config = dict(
    num_key_value_heads=2,
    head_dim=32,
    intermediate_size=256,
    positions='learned',
    init_std_o=0.0127,
    init_std_down=0.0127,
)
Each number is 500 + 25 x the weight over the matrix's rms, rounded and kept within 0 to 999. Layers, rows and columns count from 0. Numbers have three digits each.

# q: layer 5 attention query, 64x64, rms 0.172, rows 0-63, columns 0-31
# k: layer 5 attention key, 64x64, rms 0.16, rows 0-63, columns 0-31
# v: layer 5 attention value, 64x64, rms 0.116, rows 0-63, columns 0-31
# o: layer 5 attention output (transposed), 64x64, rms 0.186, rows 0-63, columns 0-31
# up: layer 5 MLP up, 256x64, rms 0.142, rows 0-51, columns 0-31
# down: layer 5 MLP down (transposed), 256x64, rms 0.127, rows 0-51, columns 0-31
q0:507577496502496457512537515474514492518512449496498483500502528438439502485513479459511510484484
k0:528565459525464505495498541448475478476478471525490507508487524468451515474537506488457492529465
q1:535518512504507468500489509481480498465527466476502472489486519534545477498488505508519468417531
k1:518538514513526486492502509449480465501514489503551460519502515471480517516513500499515473449540
q2:537488492564446431504507516549480511530495480503511501518511528517476480457468532521484473492504
k2:505474497518500497517476479495485548546491444490533458507493482472497517410517508486507488487487
q3:525517519500533461529470520473504492516512534479457545442519513506441496539496513536508436499495
k3:519535525492505475575550487510514483501488527461527512463500525498428534489470509512473446521482
q4:482484485483462521525476486504446535538486523491506531494483484497479521478532510508459531513545
k4:485471483527481498473520509569449516514508518470440555516554474500487465483513477499512521500552
q5:500489484496527532455465499491482547438533532525534522546504528477527525546504482433463495512468
k5:435494520522491530437484523538545531464552509504524547501545545527470518528494486463504469518493
q6:466449533565495522506509496497487477449490526465512492441537481572507459484511513452497481447549
k6:470456483558522507522517471470557506471482513490484476437505483541513434479500514470546451446532
q7:473482463536495497478498550513492518509496529504494472518489458542488514480534487522489498482526
k7:507483481553492516512539504490509574513488535542476463486478463518496486448527496503493504449491
q8:502527491500517509496545497509474511491505502479489490490452523531463487531480540493474507509496
k8:496527512511550543502511502495443529481496468514471459499515520524506506509477521480450506459467
q9:504493542507505482505420557500513542498487481454555522538507473575500513532519508462467434510472
k9:464458516499546489514499525507512528503498503457517537507472430538497501495502512470511448452445
q10:467480496519508538561476488511516519494478508561515499511496500520521530526492472520458485468496
k10:458487517502519548543498485492510519506464496549485503522504487476488513514467491472496505490503
q11:509451484500485524509518481501537483522512473492498538503519464506503501532518478514488438504546
k11:494459527456474521524510484485508497519522524547513532527504498485498520507531475507443432489551
q12:510517542496482519468477519486470464528487497505501464521511531474505554555479512501445509472487
k12:492494548493496550479485508465554481508530493513514505500514495509435544512511484540471501457471
q13:509499458482476528474478497463487527467488514500513542456516526519463531509521488543500563555482
k13:466502470519459478486440518473453525510499524521505489466545513520488529502470484522489539561471
q14:531483479501516479477476482490482528465460498531495506463521451510472519492480446484477531519573
k14:529472488454524491477516443492503515473445466523488518430549462528462543477474505500471521527583
q15:446489510501547483474459491536495526436522511479506455517503520518493512543526493509497483510539
k15:484510483481557477471455472503474539517493543474489469520482519493474504565541535480496530504506
q16:527516496492534530487473519511511547473502493513484479424547489490498479469528553503450488482502
k16:487509495509515545524485455528510521474484532466520489466520520481454481442479539476470488502492
q17:514526495480489466506488466546518448476507475463500465507540507538469488526507527486522456509486
k17:486492473496482434532475465532552470505519466512455467520539517510477492532547560478515455493474
q18:480514506525475545524486538463470482530519490479506511490495473537462522479503497496476497455474
k18:451501461517465533501499527499457467536528528456504497481469494526492497487509474532494504449505
q19:513480505471489507551554487509475432481493481505535508435518527543513518513544506494543527485530
k19:502484487494475476537529525533497468507489538527532518463569464536519516517518524472548508500522
q20:507507469467472500495480495527472499495495478534513502491476492500514494460458503479539453469488
k20:504532488469510484504473486533445495489482478544501498483501482476520521472509441452508489485469
q21:483486532529500476499524518451587468475499507510516524525536494481513476538535507484533471506506
k21:454478507539497510520559466438551498489515463448506504532511481516550525536580496505516453507486
q22:522480454478506493500508534504495486475523504451467535487531516471485498498508469479441505477521
k22:512488464484499528508536540513498520466515526461496521511540500485458487497485477519436472496513
q23:513451546488461517494483518494467485483523471515519503486484477492501526491510493555526506480519
k23:525497554526441479464487531512483492541506522488501521512510483463453519492483494552529498479524
q24:489500487540463572508564514521461474482517466530510544439476532507535481483511475497484466494498
k24:479503490543451511443512472523510482507513496545498535479539518457547470448513434446518494530533
q25:462499481491481500478448516482514480499471528491534450487467534449522497458474499514527503488502
k25:475501461470485494480469505494505467496526477504544467473469502461539466455506495518540523500485
q26:491476538487500482507484459484515520479471452481529501447520498491534519500457496495483499510523
k26:482483537510500505483516523519469475529472489465513475464539478504494521506492482477473487483556
q27:586524498502539524521510511463511498495558494503480486533497495521510501494503511492470502481501
k27:540536510503489545505530508481512498504511479506518499547505462512461516489460521491432504506504
q28:521490547481496464476515497495488469510507403526506517500476546499494499460492516516476526495539
k28:454510541488505462468510527514509492489492441521465518467464489502511487441509510527460537500529
q29:527486498473525515544488459494492511460504534540510495477523522493489457542507568559486531500483
k29:461504534462471503546528517488530481466499532486510515545541514474452505484454555523508542512501
q30:488433474470455551486512483484511496544473487436538484515496498579525530477552498543518495521449
k30:513484475473462524468452471515486482595502475528475441501493489552609497505539513502536485495474
q31:492522511537464471490475524552500555470531501435475494507511495449499457473476493542489450489518
k31:492540521544493479516479502569493572508489492432487482486529478456507494477499492520484475486490
v0:513531498482478482499530503456497492512494477464487499496470496499529495510509464457500473511464
o0:459481502478515491491466487498454515489478493488541514528490457468482491526537481492512542472491
v1:492503479515482499523498483484465474478532462505493515504505483519509537519528481513489523495471
o1:502470505526514465469480520535547494504485508457513515482481487484506500508522510484503458535505
v2:526507508503468537470494515496516457512518536464483499475494527469508510515511528468501479508465
o2:511489505496492496518459519504477517523493479543483486491512505493511516499471544479495512490548
v3:497494471509512504508536488494475560502481463524477529464499488464486474515500503496512493527484
o3:531520518464487527519499521491494467471516501487515460494498504480503481490513475510489508479521
v4:518477449492462489513490497480496526499498524507485471513499522478510530539485487477488491474508
o4:504504519520498483519537533496467490446481468498505507492524493489513452469478534474525483506503
v5:459496514519503487528503495482532539524486503481490488480516512495507495530482527530484514476508
o5:512478488455475516510527477523491492515487516496514498480515538487481479488521490468474516539490
v6:478504511489510527485497507518487470519502523470504523470477496487471492505535495462478505525540
o6:500511530484491496516501518497502485517477483499465526525495455499511506493511507492547522497481
v7:491493479505538531500504494462466518483489452494549542490556538483484500466522523458496533448500
o7:513442521503478453488497469519515495522529497483548524536512500510510465516483505510524473531474
v8:515525480509511489510525488474494522482507535477500489501491526494487489498542468521467512516470
o8:524465528462474494466484551515514480501507472506521456514492509515503515503514516496506495477478
v9:492514486501473537542517474496488460531523461512481516477466498485479500528480493502504495490502
o9:484462484511541510495491544511529514488532523456478484540515492473481522469546515500518495505479
v10:495513471504525533485473556491512520495510523521495530516481485517483498485505485516498447511459
o10:501489537492526489495517454511483485498514489534494495488474495501492491472554517481493505507577
v11:482488500514505545495473491502452511500493523512488471492500481464489537521526474472493464545454
o11:477536530549470451516515524502517517475470483468500490495468518474532498488504517518511518502513
v12:526518525481531491503464497497509499528485529490486495505477541502491486490476503510526449503529
o12:505504496495515544453472538496459514509522479490512525516518456498526503467513481512446487521490
v13:505485527506498514481483524510494491532501494496553499476501540498457514552504507494507486511480
o13:520463483499498492491527494494524526512500508496502486483496507471542512472480509495552547515521
v14:522522515496492503451510484484541499481499500500488512467528486487512512532498507473501493555468
o14:479520485508456499477498503511489484539499515513530515509483494493487517473449519480538509459523
v15:526516479487496502520495499486483542497506506468511530475500495497475492528470499461511491495460
o15:485445480518465461499509480501502486515492477477522514501513479480528505497481493547512511527555
v16:494460479498469501496503525497509470473490518520471557502532465485481514463511500466444542460474
o16:498521534451506479563496492511492458504493486469496467518488494497497489516527530494490491556489
v17:498481527486466561480482484527477532498546526500480491495492488483503492513465540508491518517505
o17:484497454510490508500516501485515479504478478521503464453516533487511536508506510479496456497481
v18:472509513519512450537466492483484493513497526496497501507518519462479480492503457524507509494508
o18:516523486509481503490479528503515466492496488519543470528498500542524492532539477444483485506487
v19:511487485502476550508517532524530509485474497544476518465492467524559550497495514491532556511513
o19:514529472512524485524488480499473503510517516446469474472499538492456553509482523518530518494484
v20:500520494504506528493466486494499517459477559524498496494491486469495516474518533504490510512509
o20:527514505520502484482512478460532460533532469505496523519476511479532524497502481490528470513493
v21:502465460559496527488511472503510460536478495511572502531485513496511482527490503488510505512505
o21:513506470521549493478506482503507508483491525495481476499517502486472469481489523509511499474474
v22:522489507481462458500504495466526547540485528469480511494466471497480528533529488466509508514487
o22:519483512521485511509516483495485494460516478510493483498479494475473486512454512496468549499524
v23:480489498536546523468529484477502474533493512478480474486490479545476562483521489483512486495501
o23:479469496523472497492461463494512513483504516507516480482529501484505482496498467511538500543474
v24:528522514470476503514487475483487471531479454529503500458520482487485465468519514533494501501464
o24:482468503518505492496463484508512503482529537472504503525523490493502495562522509453517496484514
v25:474556494499519494467543498501497483504473504492491492525534518480511490515508502492486505451479
o25:494504497498491474490477492530484540520439504474522534511526484513506504485513481498492482520527
v26:508529535505480517514490485486456523508515483506467516525508498515490495442556494495526478522506
o26:472494496479537499484490488519557473489498500490516489467485501522509527475482491499508454485476
v27:475491504533508482536518513504549503500495497496491478484499477506538523506487489499507496484519
o27:484520479490494508492446537515469509472544505493495527475528503485492509512489507525479517524482
v28:464475510480530535484466473472520519483510489511500513546500499500498558500457528458513510499473
o28:512487489540485486514556519509475469523524482475498515485498473501487494496507527512550496488504
v29:493506465511455514475553521501514489506515516517511506479521484484484498481488507507537468493479
o29:471488515504523482443481495495495495492507514520491473488492483508476506545475510524479503502537
v30:520500514508520488522469487513519480532514517471531546529505460506501519530526499484477487512464
o30:474520480529470470487482511465468481495504479506478474504485543514489482466485502526525543521489
v31:509548469460482540552475480484468512540500531503462520507525456499477490502499511493472513507500
o31:471503499515490486495515527483542464479509495474465502513545514499481503509507519509515475496546
q32:449464495495503524477485498502528496490477490467443498453486501570560496476534504512495553488484
k32:532491510524521482461475474501451503537509522539509488509502477483557464540547495483524522485523
q33:536514472487512515496497480521497551497510504475496497468510515461557517532490508471481482502527
k33:519491486501541503491490509536529514494509500469484511488512496505474503512478459477494497548514
q34:511493469485497519506521487557520476516491501479495513477492495472502488468509510543505480435501
k34:539508521504459472496519494497501453544502518489543506484521505449484508508490514478501501535505
q35:497481480506478497490508524475502489506489493500488519522528465490505520525500502529504549495515
k35:514489533498489503501513527480474501504465518527524501495489504482509516490509508494473521489529
q36:470475485490570502476494483475520528526486480491509497514493483502528512489495514485471502503500
k36:518494505503520516510490506525505489518501496491509499490473512515513468490510511485508482488487
q37:498492501516535496490520504517501468465514499496489493494505525509510527544514500510461511524467
k37:506533479473514504508484511488472474494473466545509487483514516507529478511508530502499515502511
q38:513532548502482466500505548478530515499472480516530528545491485532419542473459536476484516529527
k38:475466518486495504474502531520526501500495479504485525507489477541513482477466543542501509476475
q39:458499464520492509479527495513510505499498484497480545504475521501522490461519478525515543506487
k39:477508505543530523490485516517516495548496502474477491506514511517538494493486504466531484490499
q40:468531525517461478520509532485532521477484497496477503530539496479447528487458511527458490579501
k40:428499506530503472493474503473492528488499479509471555489469496463485494470482542461480514509507
q41:544536496504498505521505497476545506457523521532542481527529477497480515497481509508498478516476
k41:490505529506485546533462499468513511473494485501508499536510514494470455494505521475469513549462
q42:472504486526524492504526520461507528495485527475475478496489529513515469464513523492473530511503
k42:475500477540474499501497532529508513525505525487498497492491489497512470484510527528531526504506
q43:506538524506508478495490510542503509513479485510505503483500512483478504480504459522475498460498
k43:493523518528541507513519509479501493470475488487501475497506482469509523491501506497484477494524
q44:517549534479494488519510511523518510497500482501528505480513499517498517475493499461452494499495
k44:538546479528505508465512510518462490507479493520487524482513504508469510485527489481485488504484
q45:516509468520500515523527505504458517518490512475524496478470520526514491503513491500477477470512
k45:519514482529501519502524489528481559508525493484531528533515512511483521504471482475494489473495
q46:492483499501479520531497496477519479499513466486474514488539536507511504512513521508509513503522
k46:510518496522503521510497509480485477525500445500498470503505494459492526525513502515512497487506
q47:514511525483515508492493480502489488505484534453546461492503506505528500484518487491543501505493
k47:498474518523469496517494499507510559450497495478522479518494482507511521518506543483517494500497
q48:504469492497509496498487460536476515501491530500514517474512490500508518508525510529496501503533
k48:514483504481515505502494485495495513505496520551505501495508498488487501513505527459503472502527
q49:519518517475540518495501510532462520507550494525504459511483509527516512496489505497491520480522
k49:547530500483489497508475523501493530487469521520505478497528491504497527535469503502507477476486
q50:509516471480509529494467488532482519552479554460500501496483484485454503536525489508517480480521
k50:513529524487480505520471500509497530538507513464542503487512478499458524466487555503479487485510
q51:493483527524481536462474509512475494480536478474485485486492487538516465478518480529475516450485
k51:546505504492467495484465505500445524487514551505484512489483516454534494523482472498494484493525
q52:465511502501524465561481483466507513457453482489516493511488497525470485471515519460494513509540
k52:471472480499504500516521488557489514504539493473510501484466509483550521497520506490495481515503
q53:469498501494520485479473526488503527519477494503492488541475499465525494514513522507504512467509
k53:488519491516509488498476488534545535482486481499474454507513504500490493481489501483506471448515
q54:467492521523517498499519485472508488442495452523482516458463513551503487479434549476492518495465
k54:493494490497471512489502512523484491483510475473470517469483524557562479511529455513497508461471
q55:450476513483499460488508534520520498498524477472495512486486505509516511452500530530488502500444
k55:485495460509514478490501486511461491505514505465482463493503507491514473485500512478541495475504
q56:514513518532476494515503495486474507498528496485516536530489526448496488549476501515495534476521
k56:500560533490469494468511512531483496492514517480503520546473534450467522527489488513513501479512
q57:472495499527479485539482500510476522503489487521501514437495515527526486440483505532518487438462
k57:509490497538481497476495490480463504499519498507517492492503516458499484477485469513553496476438
q58:463503548463531530491538515499503494485492487522489516477519480535488502436478495502469528515479
k58:483499542473497522481437485545442496509476504487495509469472495536504475517508455449494520481514
q59:518510496509515467469498483481485498506522488497460480490512494486509493506540480505506512496510
k59:521505511497516485524512478453534491478495514481513493490484492503502497457528513520492482495495
q60:507503509461497538490461485492472515492472491470499448536491511490486533495515499494482533501511
k60:526487476479500518465496495527510537497491476473462463517503509480521503493486518475464520502507
q61:497489487514487454496502520467517534477461505522495540509510507487457527479493485471496528567509
k61:485439502531513486507501489473501529487523481509486516473516499539517539494487521503526467504477
q62:525530482491504463508472478521512483512474475530510489511485498500499512488469522502483453523468
k62:496499511476527507515517480538527513479506510466500482496517510517485474506495515497483523523462
q63:496496499488481542512484507499474486526501529516511531494491493479523494526494482486487548498521
k63:511525513507511547479515485513497504478496490541488512489513474503499494521460526496489556478510
v32:481474526491536475519478466466501498498479498497491479505480554481539520508549489470488507504537
o32:496492507506497532516482518486510506466503501516537541505560490490430532496471527543463530531479
v33:483491542508541504447492524489526505483464483451498484479514538532502525493533444496535501545509
o33:506530508530481546547502534515447541470515564493517500555496459511458502480483537527487513487469
v34:466508450530496527509499490508549500455558511474536535498508428526510518494519520514527502496520
o34:489540509497507475478485519423478543514496429544489501519480489474496529477451499484499505425532
v35:483499535471489516482523545478469480531530539472461471511486506526511482527486515501526457483493
o35:538489454519486483526556482482494482504480440514490510499496539528555490496490456505468509563485
v36:498492498519527480515495529489488480478467494524481503451533492486522446505478461526507482488515
o36:505485496481506499533530486508502488532522476522535469518489479555483526499530547470491493538459
v37:497482520502472445484513468539480512503519482474509463520494527529486501453465492511523519499525
o37:469481504486511606511517524461496524456525542522511505481526523529541521496515472433492498508515
v38:533512543475530471541517481491522483518526473421506545454533498514469502491540494464499498481492
o38:507504477504437473490495512525485486490512513540499476520522529441543519509476498561516546496547
v39:506485516520485503547482486530535541538487541497526491531473560483544512483538512500493495485542
o39:473481497478546493453456481462508475436535497496474517477503480502492525521464475516505515534486
v40:507511490487484501495522497471530470475507529475511501511487535469508468543478502469525484481489
o40:532480492540467506501488529535490484534521441530473512507480469482477540444500537515492487494531
v41:549467501514522500540494463479509486553543496479541538504464509505508485522475505463482559496493
o41:456488481510467492457477530553503491435519451481467466480519509462463526480518511505497513519540
v42:484504492552498518480526538478460444495513469472494507474524499479508533530524509520476522513521
o42:508487472473530459512498467566534518505509470523473501502506440476539497495498456496533522469466
v43:501501495522462459512513540515534483523487520509512499479478488552503475540436471514499525486467
o43:518515465477510478488479469462499541509537546474519449529496531500539519489501547476522504545523
v44:537487501498506479506469502533465498476538485560538490540517534497497495482503474518479502498504
o44:481489503484488469460462480491508503499490496490447454474522521533500482488505539497517556553493
v45:449545497508523463500576537533497508487492493508502436482477500512527508525484454505497474487505
o45:556490500511491539519545493454504455522549462524508527530510497488491474456483492520508504497499
v46:526482521493537499480507485515550476460468535511488491482521508444546485537435547491503499496494
o46:502531501477485499476456499531452479531444496517537538512509470486494497518559511475492510535514
v47:501493518542454497532487480518522526497489513489533481512517508494476498538498477501497486511504
o47:447484487489539541449497553520507533496489515474473514519473521514531491464464529464508532496482
v48:466542495511448492507497480536476502497498492501490471491500460493540493515472563533540518506492
o48:526510503495490493495510515472555513510507522524514544537476503491496487495470490465459510492511
v49:483541523516487514515467495499530525456460509512490483458527498478470480492488510532499493466502
o49:496490488513483484457486524533548500520524469510531496578467485486532482487520488501526516491505
v50:474491498531549479563486520482545468477480494503511516479459524536495511545493481501479532514489
o50:517495456489534501494522513540454511582510505470494453509516485486504505419522487493506489485509
v51:488504475509463504530490465514471490490536461510524527540464515469538488492519544467538540482539
o51:512522508511503463489492520527499541510467489539469551474544478503478537510499474487476496528523
v52:552546547432469472473482436509506513512510503498511457501463511525482486459544472476513508482519
o52:421479557572489482517523540477469469443537499502499557437517544510504498491491537498541537560550
v53:486476544541505488472501500512506541479503532465488486547517497499474486494522456507508492556552
o53:543485488497515540536503517458485482475487483539509478499495485488528518516481486492529476457480
v54:493514509508512470477496486513533528466495537502472501524471520512546492457498518485512479466497
o54:501467541500444512476476517452468445524550488506564545527491471492522546478494463512525503522542
v55:478513498511495477502507486475492470552460569483480475531506481531502489503515449489463532467510
o55:542494464502504485487531472499500471489522506490503511496507555477496534518465515541540478546485
v56:455482500484472496512506481488485556468485477548527501497453530481533462501482491522473495540497
o56:519468482516521476441488514528483495520563531485520485527513493569444528531513501455533499489501
v57:516534550485515519478544564489474470591533467494449468466474564488478483543515504519495508522499
o57:541503450513507455580559462473523450433536501486485512480517498461494466456517506485558478519501
v58:492415450574489476537536534498484509469505527514541536471507514508523520537505475502521535498475
o58:512540525447571507512496519513533519498457461448489453507495473532492520459503526494438457521499
v59:469536463475488472455548494492529511513448541484470513488514501537494501473527481581480546526531
o59:493501486498509525511467484524491471490562516520511487511480498526499484556484496495492466469483
v60:483500505557514507490571511542500497481506475461489496509506466469501511532503488455479494505478
o60:522514529455504456502515574486498450527474494503467508516490475513494519509502504535556464478456
v61:511517487479450549478483519528514469477480510526479460493486470501488514443493520525546467526512
o61:504518529577520483505509470488499540503517469506475533500460498483505435502486492468483495495517
v62:466510514543539489492494487449523463490455475535490497525522494514531536497503515522465508477460
o62:529485469456465497514472455547446496554541500492501506483494517481451497475439449482518519514493
v63:488515522509530486542526455507502569471485524502470457555495490511539540504512528500488519493524
o63:491475527475489509489488483474503488528456521506490551512477505460453531523469456493503500510496
up0:519533527484491557524447461522484498486544491524462509503513460471484446486452564515491525465476
down0:513517456465510527551439510483507484496480468552481461558538517531462454494541476564452515519501
up1:500534523517499533493521522488451473523539497475513519534460512528483522499493489496470466491503
down1:530492441523441483498489479544537464516517489501481518498516494480513531505454517489466507493531
up2:534512489528492501503526499505500536481501467508540535507494515479528464545508443516472475487499
down2:507514507493487411540510503489492503463459515493524459498451497507518532514449446523531523553504
up3:493524522487479513496483496527521516497483501543490463481493516473531480512458505507505480452518
down3:499497494511494527488471518512493513478476487506518534503508455507464524479513489496492466517503
up4:524532493504507482545518510483483501483473495522465530467492489487512508504481535518517495517487
down4:452508502523509513467503527471459486488491511459508482531498467489507513498548473497536486477507
up5:503474504480492530500490446539505506529518494494527496490502498476490508543489492513511470559455
down5:501485496509506482509532515468515473522490508465496536519521531541524491515481482512487484444510
up6:503494540472495508499526502525505545502515512458503488479529502501508462510527489538514507503496
down6:500501520505476474505496530519435502514459515494504489537501493490502507527473496470495528530522
up7:542521537512445513537500461500475541529530485485512480531536517517489497451479495516529508475561
down7:478497495508487525499499513439497508496455510498494476537510499533457519497525478456523515515510
up8:499525511483494513521509480505498491486506498494486448451506518481508513493510504456485481479491
down8:462498516505467497463506525575514509463517507481511521455500484550493529486524476504494506490515
up9:478471499461490538508511486523527505515506535485515520517521545533525504522472470509460527493472
down9:511526535522501477521538511500504497490518465493487477527458482500508492504481508493482521455484
up10:466473492521459466516529482523518544564490481523487482499514489495555452439441517568486496559510
down10:491514550495507548480480545496507487488483499468475486508480520504521506540522509524519444475498
up11:486511475509481508472503522533522524490507478463452555497503478470455539487528489511496503496503
down11:457485542511456507502478461534488498498532508531503520517504501520527473510509478498482505529519
up12:468523476509514495472552493507443512443492481506493500494503499443515477488509525506467527479535
down12:489489494506533482525524495483543478505491499494501543502515458518478506491515486487533504478518
up13:499520543466491519471505448520446544467560467466548506492492521480561465533487523521466507532488
down13:524465487496444525490471509469544510494502463472478479532507481498457470511485460531522506515533
up14:485490508484517491489526510538541537482482479500521497533454489534489514473498443515478492479499
down14:512475569492485490498450509520505480504511511508494472474473492484520440496512526473515506491504
up15:452497510526516501518492455514502499453472484508521518500486524469544507535505461463476469467493
down15:482480524503502511488494505480485497443490493481548488485487531502465540504525489514527502485473
up16:489536540477490476502484482505483505531513531460469452478491540473485494493511517500492447517517
down16:483453477510539492495510488499525498472458518478466502470519470499438561492472510512532508479513
up17:526513564481515525528513513519507515496494480468478516494514513557496509487478469487464503516534
down17:475517503525442432445482576527515491482495526542548467494463492455478500523528541489530491496507
up18:529522481500513470535480528477483478483505497520472521501476541504515497526465485507491508467428
down18:482509464512513474509478502482497440501491496467521498472543498542514508517486529510474454518509
up19:515486525491491487517457501529503483509521514524530524506539501543479488524474541522499502511478
down19:496520485495498496498551479464487494523479516495466500567481501472486522512477496497518492462487
up20:491489477487501521511500481485484475512567488484520493502515463483492507507520506536520524465489
down20:516528525454479480485490500480486519514511518506495506487489509451506481505516488503499504474488
up21:495508532505485500530500551521484515499540496494490516497522503483465527477450502495469503405495
down21:444524518499493488496543495495514487474518508478513514460480476474498479507458486490541500520475
up22:495485535536507470475486498498546524486491497521503499474478576497539493486452518477512524509464
down22:503506475542511506503559515487447501466515496508485496470536464531515487497537463524486477535476
up23:509459503532490532497454533481479501481498496549537509527488505498502476507495536507507514538519
down23:501504515485500466556500476486479514514483454538516481451508502494516541479506500467515471490503
up24:512504505486527527497505443522544511496496470521469527541478472501556459478508549487512483532459
down24:521514477504513499484493487514516472505489504505508514515509499492436521498503531525499511481481
up25:502532534468493562461486530539506516508517469441493544539489535495532487498534513523486480496498
down25:556539502472475502489521498533514495503508480486457536461478518511499508488461539488554506512476
up26:504493521534511536505502518528518541473478482529516535495501496504470488482451499485493529473478
down26:495485502473457493499484449500459462520520484522505441494472511507513490534566489513516497533522
up27:519516490490461519540511480462483497518506512477498521473518457543496512531499521499481506496461
down27:484522494480494494533532464515538512495533497504524503467522497484495506459512483496517520457463
up28:448510509476527505539496510479498499480493548541553516489487530480540448452496482493508474505493
down28:477483506468502457511499505516495524526503522524486484516545543535452489490458511490531498504495
up29:499506529490518461491539512537468465498485506459522491520458518525530532431506553484450476466474
down29:479497451487483507520506530558470486458458499508537494528484534563467499508469513493504453490561
up30:490511508513507530518507472482507484501471502522528460504503482490531502491526487466484483500488
down30:483488520519459501512500520506536507530522492470473504462500524528473520472492494486462516488524
up31:481497460516482517518550478526494496458535502496511487478495508481519502456503523444501512464506
down31:490490544479520458495517518471516486509501495499507536491508476491487483496485506520510493510466
up32:545494490462491518462500501491539492461500480487513495456477498513497500527470463507505479530497
down32:490455456479512529523504489467536503521499487498515480521484505483461519487509503494531510480537
up33:532537493486475499525469481521473541466566557483484496490498495495527453465491528488483529539470
down33:543485507446556484488530530462478508499516510520526513478499499492481492493527496485527518525479
up34:456482543498505490474474520486470551520478496487536543467506432502526534532506518485513496487496
down34:528521460466520511512497522501523441492517465498498458472538514519525476470513478516481469527486
up35:477505464479497518516515500495516526498491507520491482513491507511501467508522495473501480494543
down35:512513498499508445489560509519480462537510527485501492517470493465521484512505488492511517488484
up36:483495574532548540578468499489513516535537471531514495476480536467516482505515489498474483469524
down36:470528465506494526481506550501504464503465479502472471517513493493453567514487515505522510537552
up37:479504489455493461490478501478511498501483485492485467513501517453507478496522516559516478491488
down37:493509495497509481491456472551500519478457550496482497471489539503506523541512479460470522539484
up38:478513480511513510468523474522533508500489482527524517500515477476507501483496463527461490488529
down38:499533513479506540513540449515521492507523501535496502468499521498480513489508516503494474488513
up39:514454485493501543444509529508522541491491479503526463462509531455518451459500496491484505482512
down39:454496496499504473502477492474475505519527505519511525533531533498538483512473521496491504492509
up40:498495487500522487504514496524510512517507507523507508486469529474486485505490531482498494510511
down40:480514506505541476446512520454505496520512485458514486490476501505497538529477507481514537474475
up41:496494458515497502525501472507508532473523505505506523501509486545459484493499485525477476521486
down41:519516541489488480481525489501500490497488489489483505506515539522519507509467521482485483462482
up42:516549531499479543462497513496486459470488469464491529453468500524496479473489493547470473496506
down42:492506456523480484527461509485504507508483490491482469547496498526536503521479487494472486517501
up43:530481461494459550514492447528488542495531500497505517490476490504496494490516498474485516529457
down43:488497469488477524506487506494514525465496512488484518475493493504451520506505508531508506472541
up44:495520513519512502516526464529536480563500471509505519506516489479529490476522492502460494469471
down44:503474468468493541526504557535472502490510481512495468519502507461478528455490512531479473534549
up45:485490508492544491513544462505523512533494493516528512477477498524482497513457495478493496473474
down45:517496487474483496497445485485474486494455510505527489506521512501516486449536537521533588508499
up46:498487525501532526524491498446510503483452552523502511435484477533496518522504498457497442490470
down46:444517462517492471510483515454509533481504480473451502505493439460470553518550509516504507561529
up47:527498510484535497492513516438518500527500463462482535487499536503508494487483533502510500452471
down47:494495461448501470465457480450518539521552508531507509490530516530490494532512508452502483496536
up48:508481483511447470498517488489487524505512512529515481500486469509479500487525543498535507467480
down48:486485507499518506507478476466546490487451501478484493493500532500472540475478508496524505514521
up49:472503506503473518513499541494501525529540498512495519565473447513521496494503491516536448471495
down49:520473462496470540499460529531465465529451508492525495525510477530517528499519465505445517486490
up50:504500516499486490513460480548469497481550477497556504484473518559473497478500490513507535514479
down50:480535515504503487490454467515482497507489535505475506510521504485523501535508514486513498522459
up51:479527570504501507489463503494505454487526503546502483496506505485503487520516511505473498509483
down51:530519467472510505492498505509494522489513475491465510523500494482484517510497479554460496497539